From a checkpoint of a small transformer trained on Wikipedia: 460M tokens.
Each number is 128 + 24 x the weight over the matrix's rms, rounded and kept within 0 to 255. Layers, rows and columns count from 0. Numbers have three digits each.

# layer 2 MLP gate, 768x256, rms 0.0591, rows 672-767, columns 128-255
133087139125120101125103131150125129118133183114129123126116147106143124130134115102124124174081138061153109080126114138119194153108124111108117143159125155155111160097108097173134116125140132104138120114092084159124154111129108108161105085100111193108155145120163110118115123140153065074155111155158130127181109107164128168151198091156134100089090120122093129111116193112124134181148
109119149120155095109064120100133119122152110157103119126144101102139149131151132121123145134174128132165145085126100145170149151109100139141093100141127131156154076140118121137148115096141143132097095140136119125139125138167142148149072118089127112112112106123104121120119095130125130137119113141142111138139140154121093165165127126162070089078109142130137156118115107114161139111180
111128140131123118131089147102117156169123115093160127169128118100105102129158108121165151149116169104119158127129098115184131111156126132134096144146125137080156138147125118128114131152169120123151147150072168120150141091146113149132109145117105086127161165110114095123106153089141121160111115142125116186132123099145126176076137110148169159165151135111152135145079143080105129117105
126145140113158098107136127135122102121127146116157094130145113158122108151137141121082125125097150162128100101106120143075106144110085097142165094136142114100100130142117110143102126120102141172140134130158121115104128087127146154107113125156124052112107097151152103091141081164174145136091161122133116121150122142127155160138103153113128091141129160095145129094124171136136149159094
119127111154157131088148112105135148105183098140115119171100114127159108123146124158134181123124092112132119095098131119128136081145073099145123136091109141136114135158138148090099119148116189179152109113127110122131122145137135140093124148132107136093165120119087175146118106154176088110113107130118119129133133162116082118107135131121106138121168101113131154113171135119124176171141
144108121195116117155127136097121136143133180130157117148113152162142106101160137143164151128109090095132101074121079119135149179105091108109137119119174151108116075116173109100117153110114130152210152124162104156116120137116143114110135122121154160131134110161155127121116096119154140124181126106135089129121094107168139132101136115143112114083139135127112126162149170085163148176127
135111157088152132115112154144130147144107105164112127121104108098147156118146141076120115150123106151138157123099149115168135119133167118133134116091124114115154168115118155122114142177114122174138136096106131125131142134128116137127104128164100122156128153107149172144122094161168154130135128109172136147132142104143146128114066123115115127178142139100139107089138090145152124149135
083145179148085159136084143103150141137128120117125101130130108121174152104103156123092058121149120121149141148119145139131130117148117150132150179155112153172105068143133125144095155153175161121111145133124187120143159133142113128123147122130110156098114153128083104092141122151137126110118126153132087084130124141120147138156167122139155115132127137109139119143107112137162123137153
130110125150122159105141164150160128126142167134136103115150147111138115096128197136090071105126131129164086156109140164132116112137107149115152147126133148131113104101147113082111146124180134088177154099127094172103134103109140147135160106161165146144099123085151154083130129138153104190159167124124120142101180148129140160130147122145101133088075114130108116110112167082101153113103
130135155137124122147107134107134144133137115121119161100151165138123127105116119095130134140153127122110084105126125147160123086111127122102122130122140090091121182137112109080111136107205126157146175158160186117129128120107147126117143170162168115140085110145138118144154134119140138153117108097107154127116120101122154151137130162129110108142111125124135156139133073089138179113108
123143141160114080138161142115135132129145165109153124137087107099149107118086141102133154146105133175180112143157142100144089145152110083107152142105081121147124146110133130199113123120110127145133140106084129133083132104122119146131132164097124166091111172108081122082116160116135143123118138112135126157090151150168115171150138122138127093131109151077141136114169108124132130128112
095183127161124173094103153127160135114146074138136088137131125163101115109105201162117130109130138130101102117135128150128107149122116132163122142138138112106112132200102120115101088096096167117112140079127117143109103099134138123097158145118123099090113118150127132111141116120222150138160086133149165121132101114079115106092129069147136138140112171146136095118133150122116138137129
115087124168052147148129115112092119125125114115115115103131099103113120098090131132100105105123117124131141141131132071114143103090139171153130106167131145177132127111132178091139134155179107111125146159156125123112117147166108121142129129130136106133135126133114153131122120102088111150120089165097124087130144185093116163140103126125121134167168111131149127089136142128107094114162
116121183129127095122134144106106147112110106147127184152130154095112123129149130142133148127092130122146116104142168123171144136142178082139120097124114132106133136119154108156123085124149139134132091126125118159105159127153129114145118130093124129114147118122099144131115104136117060120121088167155141126117134111151131160128106149121157121129122139131156137140123101131144110170155
109132124122138113160115128133093124133127155143150154130095153117147121121156111112157114115138151123126140142127081140119129118132115143164095170174101138107133097138129171105130129125179083149130121138132159164132129113155068105115122088113099139113112115161104139139098143131093102095139138096161130146162106125150129169137141140096114102164103150140171143152125134123137116142167
121156155137129097074147104147115113092114135098097156141134140154126135162147113129114178117126147198101137096089089146125140112169098125175143073108123110131110096122115107115133090135112112153170140170147125131162051173133137114170115142116070139124125127140114176144139085168123147142107131123121121134167142145070106121083140123093116127139111117137146139095103120099109180146114
186131103096167097111113164138124113115102071130122112148098124181150142147098103117103130140096133142109152141133129155159133105125124086117151109128185103152151140147149127113128126078106116124112161096145103141099095104150127102111146128108150068081103130108093116123120165117144123120115096114153129158122162141096094160137163103105114159153098130156111145108119125126123149148121
103149143093093124128113139187107116106137124134107121160153114134136143134172127119135141135056161134155137104196120074144155088136141066086094131129146093129117134135124150140084180127132105153085095122107154127152088146107124114133135181083143140117105154079095125129114125097109143093164161112156139139151111117151117166107132093141153130112155105117127108161089143127134155160103
097167135121166141121166175089168144167119146118144154126160101133109172137145131086126155118175107156148105121119133143135101128071164093157131125131126123113114161098155109194082132068145109134139156085096114111148133150141122160162107126142156174129128116101121120109101124159159107131147108172152126132122120146164160123154130125138141085180101162130107165113121101117147172129120
122124136114123126079119131149149064145118172123132093089144114156124098142097169130123094143096108128141121114162113092125129116159148126089098118167134148139124114125104105101130106107110130119154123167108166100107119128133120100122123152145162129138132137125170091158170147115125145108140130133100130111109139104107103159131110129142177092138127142141103146111126156105108119131103
112138122109139127089136141116125091114087139142129130156164124142139085105124158099141154151148113156179120167160109078114071135164124125146167143141109161136112103122154107145119118119131139110120146117126131130085116153127118094114119125112117124075110131123140130097116101141099114105148106123100118143135118123068120144118105078126097132131105107116105179101115108079068137114054
087110146136111120106084106123141147078144113157179130133086131079090145134112111177145125118107124103138112126194136113117161166086178146125113121148099141143104146101113141146149116157122142106138117116126137161128153111160109136114082133101144138138098109087131108111087170125102110103072050115114138146092125131160115147112119103172139132064125162112158170128125135108156135143106
153104144131104129150148085120093142165142109154122120111148118115106132090123171135159128149140117125147124165106084109089092133131100162126107136131093115178103118099116108148178181138128088063143154093152116141108116159116073144122118105144116074156106085152097112165117119110116071121140140117096089128141141136133138137134106084116126120092117112120143128149116164152139121112132
139114130138105124109121133133147131100192126127132129103121145100101090136153157140141139094119113128150119134140169096109125118114125143126098130137143119133093119129136108146123138108149130117145104132116146148108129114113149106108133143128064144118150106110157117125117133114168103120100084088135134137117139083092157140129191108140104133084131144142124115087111145164094118179115
140116127135153142103140138119149125127142122088110130147136150150119130118114124153116151142111074098132121078132054168115129132074119115136111168110114132106129144119150090142061124129146124110173099126146115125107126157114162117097141120127168166175103134152124120144125136134152164108118149091101168145083118117120123108106129127142157142133110129113110160126124116121171144139092
115210129192141137124188156083130105164140141142142105133148183109171123166145153118129173128104127130152086118112135119125122119144136107126139106127160159142144133109107110124087125101115175119130118128150126169142108142115180124115132153126139178108128105117107152135102135096106100140128130095106156130096150116124116115128126119117128116114163107091101129126162114116142139119089
098140120086121125124131131125141122137150070179119124123124148134128110122119147144133119171123143144106145113123152141108194143105126093059107155175114134158138139145117089121099133124156131140081120124161142074112119097141144150108131135074111127146124131119127120105130120098123173105135142142137129136156132127140122128133136090082179123124136135122133111142142090148121135103140
161144116105134137145123143092121151146123111061148110159127121127119130134129128100104096103125120169107118135105127169086113173166146100098125141177116125145125121088136107116130130130122119147149124163129131122105173115136125158117133150090113146123088172148118139116120156113079131131088126117071125166135143093114105144103101129098123142127070086103143106164116108086124111124149
164165148141127143116131119114092152095120139101115146154104179122116119143129122169148145105122124115166128125120134169118132113151100152120121115102100120151121091131147105112137088158134157140158108148120114100112122125077082126095106144176146094107095126156136183125140206126126116091129173108116127157103115138112157106088145130115080128112133114144151146123146121139136164151135
110141143172176123085116154142116134139117128141092138168133131192112114179150083139132165115162132112125102115142061145137096136144074118160132134120106154123128108131162112101108116121128140106129150156105105169104131161126127133108078111138148101111116080147121098072117132146112122140087174032135142130163146168145150162161099183094122153099098130127131108141148117125137111145117
177100157168076149146162085110092114147161096118142138113149149053137168121132138104108106137121141156079103091102132115116123112118114085090105117156113123130117155129085153172142153192092141145128151135158140149101142160158113146144117110145119123102096111119132119105136149159124099125121118116098145131136118147123150142126152174120116140096117114094125074115189150121148123145129
139175165126165134169142143128090141107145139098147130160148136104093136111139099139119130157138094153142127122164096084142139059115121082149079119132114175155136133139140140176136107139160168127124104142110138146075135142104106127135119128116109144089159091127088091116082167103152115138116133107118107166141150118132150149125099071120132178107120149126136132151116124096106127107172
123175084163151140142154094120157133135161157151158138114120170115148107097104106119115152119135126165151097118112119142100137133112111120149118136115141108139131123089125123103130137128096124162136154115155119122055138133093119142153136131136119119157120121137123121108084153140157088109166120092184120162104135130130119114097130117137128152110083147125137151129137099076173148120136
088116107127116144105126101134127126131091100131094132103179126133162123114128122130127146125134122100133107129088148131109146144091137112122126111105125114129107099121137113126102119113179146125140127116142135143127093154120144130134134140136148104143136115125126171119159104097133139119153097135150135142127118124067112137117147107101133133144144138127103168131111121122127142111111
138123124153150180116123141116129161113090161124163089165142147169106163102111092156121095105145125154130084165130083106097090162151121171162138093088132164112099101142126152134169182153148124088104137126155148114117180120141132161105113133117109135132129117135064158124114111164083105151085137140130145140161121097108147155149109126151141136156108117142126129106111070115159081125144
124175152152134155110106166152127141128147107132139123144155126144117100114148109077166117109170114107127068143175123145115099041107128119165147127118157132108111136146165132102155088091146144144112089128151156115121100089130127152090119129113151109098147146075093130133091111109184130111135100135153118183151118119104174120155148139138141133159116170112122104135040110142122131182144
182113131141145136121113095112152136092142166138108093142124109108143122123150154126129141125145120177163129136111107114126149200102122150099070131154090124188139109101135142160131098118115143149127149109177102105169131128176101173129132128104114142127124145138143112113169117131118173072117118164114100122154142108136120100129170148118122127085112130137144131113114153104119156180138
129145123108112114131109159123178120139167116124122168118158153124135134144134173161159146168091126104134132101113150161109163064152146133117159105125134106106119127192147098154125093111138134114120078093134112101105133085145146146105100156086083156158136137061153137137112092124090085105123088156136151108156142122128141087139141130097125113142142124114160148130094127137119133140103
157161104149105125132161142147155137122127105122139097144072173098140132097163099093127074088160152135162180075158155130142136149124168135083144110134164097124091124123143111109134139119098133171166125088132129141114102160165135144122090143134117134111129132094100130125081107123126066135098111155122096143133152128115111168106171143165129114114144108117151128107115122103125108125129
166108113150113111144143122103097157166157122103159129129093156141136144145123190138105121120108097145110135070115114122135176117087130092117092095129140122123139143092148102146142151185129199164153134133124108107100128138119134112149161112117113186128125093149181149119126136150112173182120148114131120127128134098125149148075143146122112122131086107106118114139115135107139160163123
105112115112109109172114148161105126130168094079130141163126093185162146137137085138164134106146148136145121125143150119180116124159101143146095149147143099108114126096137130118162148106122146167116147149127168132114130125160149124086135104109100087106122105116137140128132082094153120148112133092128138146104089101122138136136119107150114116122142145140155169123137129194131140143154
149134111107114135155105138150142090152125120106126144142144168118123122094151148125078131145143119114170104161090133145127083139113132124103189122154151147122143140103164112124153141132129096141154142143129140150085117124129184092155128128154159101096117103111133120097120180096112089133128117121154124154090122094124100118097150141144161143124106137100126120132103137131164132085110
109141135118135111119131137104174163125147167129117137132152091135149126071111091102105119122126139110099161172133120145122159084149105109142106173099158126110135134152096176152124160122139145114136161122127092111140140103124110142121189102118158118167136126118110092135099123144095125131144107108128094097113118160121116150138146149148141108167089100138121123117102092153117115136149
153135110156100113129141142123130126143119129143166156115148150076120103168131106148102170136136109132145102094112115177089125103139155163123117117160172146145147124095164118109162099124158143155120144140122100126122137178122149128108092160086146123110115187131128107138128139144166084073131143111120148104170146085150140141142137140103097143101115085119125116145120103062162110147142
119108106109188135127126131171112145145146115139124101116126116120112086148154143101156156138141114115116112100155112123126098126132136124109148122123159110160098133186111160147132142133151109089143143133156127164104107098102094130106137125100149126113136117130104128123143140100141104127156130109122143150131082138098091121127137090127151150160142131107081171089139099138148155129114
133143126125159173131117139092176137134102097115137108145142136089108085156090110150102172108108127122126110079138095088140140167109134151135120127083089153126161125089142142132130144120111137125134125129124110161081146140116129126136103131108137090093137128085126143133160116145149135166170122120167102149158099139110133118103139139154108100091103130123133113161147104115164157157149
146139132117150132138099115118137159132125155115115136128111106099115141140170126126146090107110129129122119187090172124108090123185101138124117174123117118133121142117135124183095116114127105098167099109129123128111125144124117141118171126105116145098151141108103101151124122104144157131080082099147122114122115150141130117164133120104114139123109115114135083068109136119117094127116
143130192122105154116090115065160135161167110111120122136129140109140115139102123106114142150119142092100130124165081131119105107107140117083110101116061105119115124129118153124125132098142159154113144108102151148112123116081133147124135130102117107154154153108114149123127080136143111115109111143154145090141137157120141118097123120145109110113122167115112143097135158148118103109119
136116140135159139094107103186102127082122127138110151140093130092097134144154133108134129116120127131159141124138140117088116170181157099093132140116087132148119174120113095154124130106145099106111109082108156129142158122189107123139149097150105120102116096137144094172094150163157094087114140136099115134108100104109134126118153114169135101126109109109143090098113133132107163157122
147118111090106146116158122115121173139106114112114064097115131149123135120148111129113124129114122109124104086104090152128126119087137071111101158147122104148135139126123143154136162074113104106143125147117092153098078140124136164127115139138096127120153115115073169099124115109143169109120156129106138131137088094074102144133086125138120147114185132163114128121127150134155114126113
151099162118134136125133152110135110107087102139114101137151151150119134129144144123134139115124133147112125125127133133116106140131130111126115123125139135150140162111072119174152174133127129129124104130115129099139111177152162158140172163133138101179113138145121148108124108108086145110107115119120095161135094141162127161154143132162144107129091113135146132131104186146080132135127
178102074128145109145084096117155137124120104131123131125155154139142120133097124129101142155137128113102167114142127173102154142134133070077081163139088146116142138162131121145083105115119153172136138134145172151102103123092135147156178201143148125138116138129138131125141141090131168129105114111153121149128126115096167098116159143124130158136086093159187142117141115114149117115116
137145148137078138123149183133110168148151122129120102170139144135137133118135165111128128109129081128131105135107108108140100108122116158195139183109133097123085116125165084140148093096175140111132167145122111101088139142101155138132133100145156134145129107100096095117128097131209101157142141117159160147115138110149181123134134122140137152145105137112150162132086156159120110161121
098124126105136146138104113127117127126116142120096131130155141096148160080112147128066090119133131139140083124130128099119098125120132127088105131139135122157150119155139154096139117171134110113146121100106151161132160129106106128132146160177165133149120095120155143127132104125099104124159134097124104087118155137129117092118144112137147126121106132131124102134127119120132084118133
118090136114137100134169169123146119156115151142083129123161138116120126145114115158153180117135154134109120078093068134119134141157087124126145079110135120165107128112118094133171147155156119114118104128127124137101135117115128076128146122106138132138117119146064115092108117153114117150158141104126140139130146120148137150128133134084105160120155114084102105147126146148138110109115
124131138141185125153140143163105134101154120121101159142083102085104114106153127080111129137120150168146155140135112104139107130138136098159095112139155172124120115154184149101126069116141095101158049155144125133107157110116152152150098105147111156119090135157105122160114135155121113133126118122142134117126136101138127122130106122155141157153098150133151087133109122135162111140104
141100148110143120174086087163123128141121130140095114149120117096143096089147131142109107122146159184124152135116095130110162170089104162086146098121102126145139124148162112105126135124113066100103143119116118154127156175146147131171138157127142144153153125165157121144136105142133110111201128144109115116145088085087133161133139149147151154133069075137172147093118078125138109137122
119137098151141135132143134131120190142151115135110113114165138128119129126120145139148126145157107138123151139172144116153159090146168112084097169113136140133119125144147130160092146117125162139152135139127173138134142118112170137121105165081157150120131142145128112120110137094146145141129108130114108108141119162126074084148095135127149095118150112133122171121148118127146152162112
152096113117134131145134149111155096130092123122133095126109150152127144186149123097117184114114174161109084116134076160130107132136115126126119110088148119154108119138109110114101093135148143116158112134121153141148117106104104122144109182104172116145135118120135161094126145104109155107156105118132128119123167120128117145083075098172081101144100129114159140080094118128133137124111
102131119145091172118104162120087136178098126124143129099092120131121146152122129145164123136140131125136147147172094126112142080159118156110095117120147132172106133097151192141175105167156168141088165125055145129122095144109133117158128140126168119126106121087088119085093108110093149166156158128108099106128126122134083153121109114165146102100125174111099183138125118125110142112156
136096141105137137103099118106147076127160131153123131102114154147160130161128138137140144093111097102123128124093135141118143113141117105075151119135079140209129134132137090130132131139128093133171151093145085108167118140136115160141126104129124108120126146137168152129132106140110111102092112152172123107137093176091161124107152151139129149119145124098114138118143175147126173151115
150137116144128179110089140111112174109175147090162070121096104093103138155157153120110129102101140148130134134144129103109096154141106157114132124141132110099131134115133142151106162132099109117140116129137120178154125142131107148145107120155092131075120162091115131112156124134098133070102115159124109152128098109142132118111143113122105097119113100131136109109099140107149131147101
124161082113115113129139129132150137154143096083177148111073135074136104178144117138158148133106121116081153125155137150144153101109155125130180111140107102083159161173143158132136107101107126141145125148155135121111145103184143053116116155083114130144132140121118105092115128064151103146109110094145141108108167150110088114161137121100152148163098170114143190128122120096133181157151
132139117115141124124133103146142123152109109110064080145097152156134181125154113143157143132126116147144102122122142139121131096125181101110128156121088143134169122132129125122096104086089118132177136093131161117150094147167131114116125128156114120135102106114164097121104123134141117090133123104073138130132134173111121103148125154152120110150166140087131128098131115102164143126148
115148138119138138094136083136122157170146103112135138118122125098158127135123138116158144128161065146085103118127095097193125138123126109129122141105148135126128181134098139157145121115130172179141152141118165103102115149110193135147144124180128132142158142105162156124173143161111126130121104157160131100103151136137142113124110131144156082192133130129110095091079141177115158153167
123161154116092121151085133087140121157121093117125147078144165103145132122101160118108153121095120125100094105113151145121099119116113119093130179097120131140137120127138107090075149102170174118158156108120131123122130116101132178130163128153170138156073132122132114129125096139100130164131093133114147139106077148106121127135100140130108135117127122105120098119106101122155136129139
118115115166096135085092081130096128132148120118147139122119120082131079125123164178124157142127113194136121137093135115105128142102109127124132151136144127146122168079063150155139139147164121131105146097108139168144083150135129170157133137089135153124175098151164093068136115159099125140137129134095164107118102128168135142131129114099097153123166122144147102108159173101106135111092
149104119146143125137149128105098104109145113136108106151122144091126102121167112149132173098116121118115163095138106120129125135124122081163129100113163146105098116119126125143098083108132192154177118123070145083078132150166156155106144117133078159126120072140125125128103125139169117159107121112134126169127126101114139107073138081135122099123160160119146152127091125110094132153148
111158154130151147070118114155127125151129119110176113120187146093161115120093124143127131076063151143145119080132141164099164131106106084161133099148177094079106164122115117134165119129103169116147121103119104119115146147157114136124072142144169153103152164111134112133148125132154084110142145179120125108094150071159130115077131141143112153105130149104184148139138140093109154140134
159106143134098142116128156102126128158133127123137098120129153143107109106085148099082118093121099149079134130102137145102134098135077150122136109113142130174126141131132090151128120106149152141141157151091145132147131132066145151113155129119123103117118107120125165124160113180105156163129155176116134148134112154090134155161135139120108118145149077126138126131127150145116090101142
129110083109090130129086145088145129093165097165138158086179069107174152165127172121111117162150129143133145150081126168131171103073096144122098123093183178133125158130120118122148119125142185137140144139129145148129118118093143140158124125156130124116140162099134142099151128129152162139080104139128126130107161107171148093130161136144128147130090161122127152132139106137113121164131
149157090106148115168101089138122196142113130123140155099191128103104096102110104128112123165145136117108149111116130143107146150104175155160111114137144133088145141102135141180147127104118121129142150125103128122142117086131094114141114127141142141145070105142091145154150159105088110164144138127149197106133097143113145098139121171124170134171076169105101119103130137122150164122133
149093112167138106152159121119173085146170116164137156140166145143143141157142158152133144152133081100139128083125164131135131080139110107111128167109155102092094145149137133096114108127098129132113115108115126142116105110106162125139118139127099152103144132115123116113157115117160136150110119133151117118127093148112152110093154109095095159147172162119155179135152109147145137108160
135156177132136144120129105162103125139130169115118159122112175155129106150110120150134131097125160152132140108141133082128138114168109131108122127161150122140100141135128102138129172138120096118151158127124108153163138124146116103064137114160097174144077098091101123139104133172132108116175122097166168111137087134158130140133113121155101068138125128142137106132161124124127112117119
106129097089120145135108091123073149162149132145140117099108161123102137131091108120134120147115152138148138106135135115113098149112129133095137098115086112161110092108111126175123145167099075102147110130159105132105105123083128106138123084187078127164099112164124121091116125099068147123127146155109095120106123106113134143153132131121105095138116124145123178111173147136155120137121
119152125152105184081114158122108147139149130075119128134094133116133123110138097118158140124115152086114121129105131109155124116153142143071117165159090131125107164121107130127119165090130131138145126090135119138133093114136113146128160138101118118104110133094123115108120090162158126118070080160091104136156069126116129124125156104131125107143137106108145131142078135094142162123129
142110130178101126145172136106104119093129123117138096123109110108118131088133106126110115141155130131141160104111146084079162132122130176139089120116115142168088132078113171140141158182169159119136150149116125114137178141133086149126166074101102127154167144139147125122108159135125165127107137136123162150192137132150128128134154099104146130120151134078124085108141091139096085108146
126113114103136135147108107111153086162139110123122102094116128161182111088134143136132105157134130160122116158144154130154129089122164154115129141128135177102079122135116121134137154154147140134127137112085125140062142115109132141095183122132100140157134147107134174116135101123106117128077132143160092111133135153084181101120072111147108159131106149062121136163126106119125122121112
141111111119135093122129112128140141138153106103122097144074137131142118171156139160113128160168109161139115122126084086126154117109133105129104161141071123154156132115119088120131107168125163132164131117173152124156137114138082146104092156126122128147121140215157171112110134134158155147145125124139142153074148088134138138142139096160147143115113154137150135119128110110137116148139
139073144122124170155100095116132139167112105105132101140132113105148148142155185153110161107128165156130101091104083127092124126110151164102157069151136163124122163129089047144111159115069116132154124189121130155130158168121119115180102137118098148113089120106135150099135096115151130116147116173133125101133123076115079080147150112172116094115137119144134108101150138149151126165123
124167139142132104095128135145143105133126119156079145144138142128097157111152137156119136139133129143108125088086120137157139117151129105109110123135166093119119117113115114098110131097102148138115147132140186105144099128123126152122122111113104155139145126171142121145153093126159109102112128107112154101157116139122114127123087163118147131156117106098154151094089147157121147120106
131146079139099143155151124118123143123133098111117108108115162145112130082078124142160102142108134134108136155105181150120170161168132153135153163128159106123098109134100109155157162114128118137134134155173147139109131172144169095107160105162112093166162075116123096158152169117125137117157110160110147118129127142136131162112142119122154170128129128127162150105091121092119111133126
078117139101122150145132078111115157142106114130129103127111155092108120138116101131137108113181114122133136131163097080129099124094168136116092139122062122138141161127073118134116152138124154092130068070117119167086101141168125126112118121130161128111129102096099132163163082120090117143095148131173130089123113155108150076092109084152103100173123158132137149129110112117111098127144
073125174074106125148152142127130134163149135114139086098154113118142133126095150095147113138111119126089100134115117121071094121142151126128113163119104144104080146115121132114149155138109133146109133143080119145106132145120140148092136122107129111126102152132183112141138103156131096116168153119138102128120151138130078135131145143146115173120125138125094126132177144118122149129178
158106125154094169133100139108124103132163142142131127119135134103168110144092110109148109143123130143156135096122141141158137163119093083117139159128137171130167131122166136166124143086120112138115150107112103118107183107136114103144116180131122148123123122113149107091092098111131061117147122144134132149149116131147149134110124146167127131107145127119114100100108147109116098113168
144107122144141187154150107128105184117109128107154124121127126111111170095135102149093099102133144124115163128115134139081142154099120144157089117157150123116145152127139185153135185113108125149134109114089123162083137134121066131150101077104148145096115117127121146166142131127082095147134178128120130109109118150114121116139088123087128123109100136131070101112130138134138119157156
173108123125129126112198082151152119083132089127119141079129149118134119164135126157129126102107107146149110091132164127105148185110146080128099147146152173153103109149136124147126143126115154156127123141098129118122139151121131125161131164115130154141125113109117103100102119136113068078096112106120111145115147133130106138117148124139125145157114145123127117130200132060114125144119
103123144123130099124148147100120115125123125132137103149133104120110177141116165102169149168113086132135134121108131165114161110118130126090117151137164135112117141101116151117098128087125112146086125170105135143123105149166127122120123152113120139110096116111137113121168120123145147104120145124127155136173157117118093120127147081129117130105110164134122126113093167137067090144126
132129137127110156111142101109157172121125103131125107141147106106141154124086082112102108119112114159116121119139098132085128164076153133150103098108136078073117066124124163112124154114086120119115146134098175151114150149128121184116136109119143154125123106139152142128119110143094103139109103095146177110123136112104126105091138115121120148155137144159129166087156169090138155137143
110135143084131160134093152095120137161109167138151140122158129105136122160177142129147151123162111118152132137101114122139160157091093109144152139173126121129117116094147099158107088130131135194115135104090156114100103162099164094148108140127125107072128102095164074106083111145171102146121194061165118145133110102146143141140137108166103104113147149086152109096122119129098126121114
107145106133170133160104109092159134121128099114095132158140091172168119115126153147174179171154111128120116116126099114164150114157188119114151107093117172115106134118117119112128069068160120152151142130101108107145098100096172109180139131156109093109138120170104105142109133131142095104141123106151133142145119124104086102090114114129112129148143113112133183107130130151139121140110
142133103113123129136121137136178176131162136152102189143160136077180129131104150108138163154099078158126112151114146149126150090152115132146129147101138182139107140183155090169126119082099146117117135094101111113153152125128139145129146117110121102135145128087174171126122157146149122116101124163158112145150109095154124168161120106124149133138109151110156111098078128183118166125127
115118124143126142147121108116132156136125158137128143118124128113126136086109094062141133129115103158113172123076149089142124140148149094166087140121182103148167128095125134122139063141182124145157119124106136141121127147111122139157142141139116118138128116127068124164123155136119137128129112133133147184145138111129142151154111112135135130135086158109109146118069085162090113116110
150119104141136152140121100120089139096093155107093064087140089177098111068130090154178081117127104161094131120121124060118152072096117130155141123119138166144159140134119125131126151165135132141123094129143170147113126093109145088135105133155096087081112116178137131153146105111111118132102077126087098125143123147087168147146120126108119166174123134110165098105133145134136114155105
139152108114131085132179148112160107161173139161109134106118169111134138137085171125168171154146158137132175138114118113137144073156068130110150155128112108121128142142177104125125070148129117106147099092120076152112138094107128127108158128173141139125103124131141143114137099157090151134120136094190129130114150108155139135105128126115114122131104182128097107142134108124156158137120
117099134122114106103186104103136171131144149082205116127126147102130153180096170143115164121108120147075128081137083140111154147172097081096150087207151105103093145106090145201128166129057126123147131092118091155128115111125115129100086167112102113132098123120151151117130077157134113129136153140147160100124120149116142089098145149135121122081146116140138164106161163151141106133072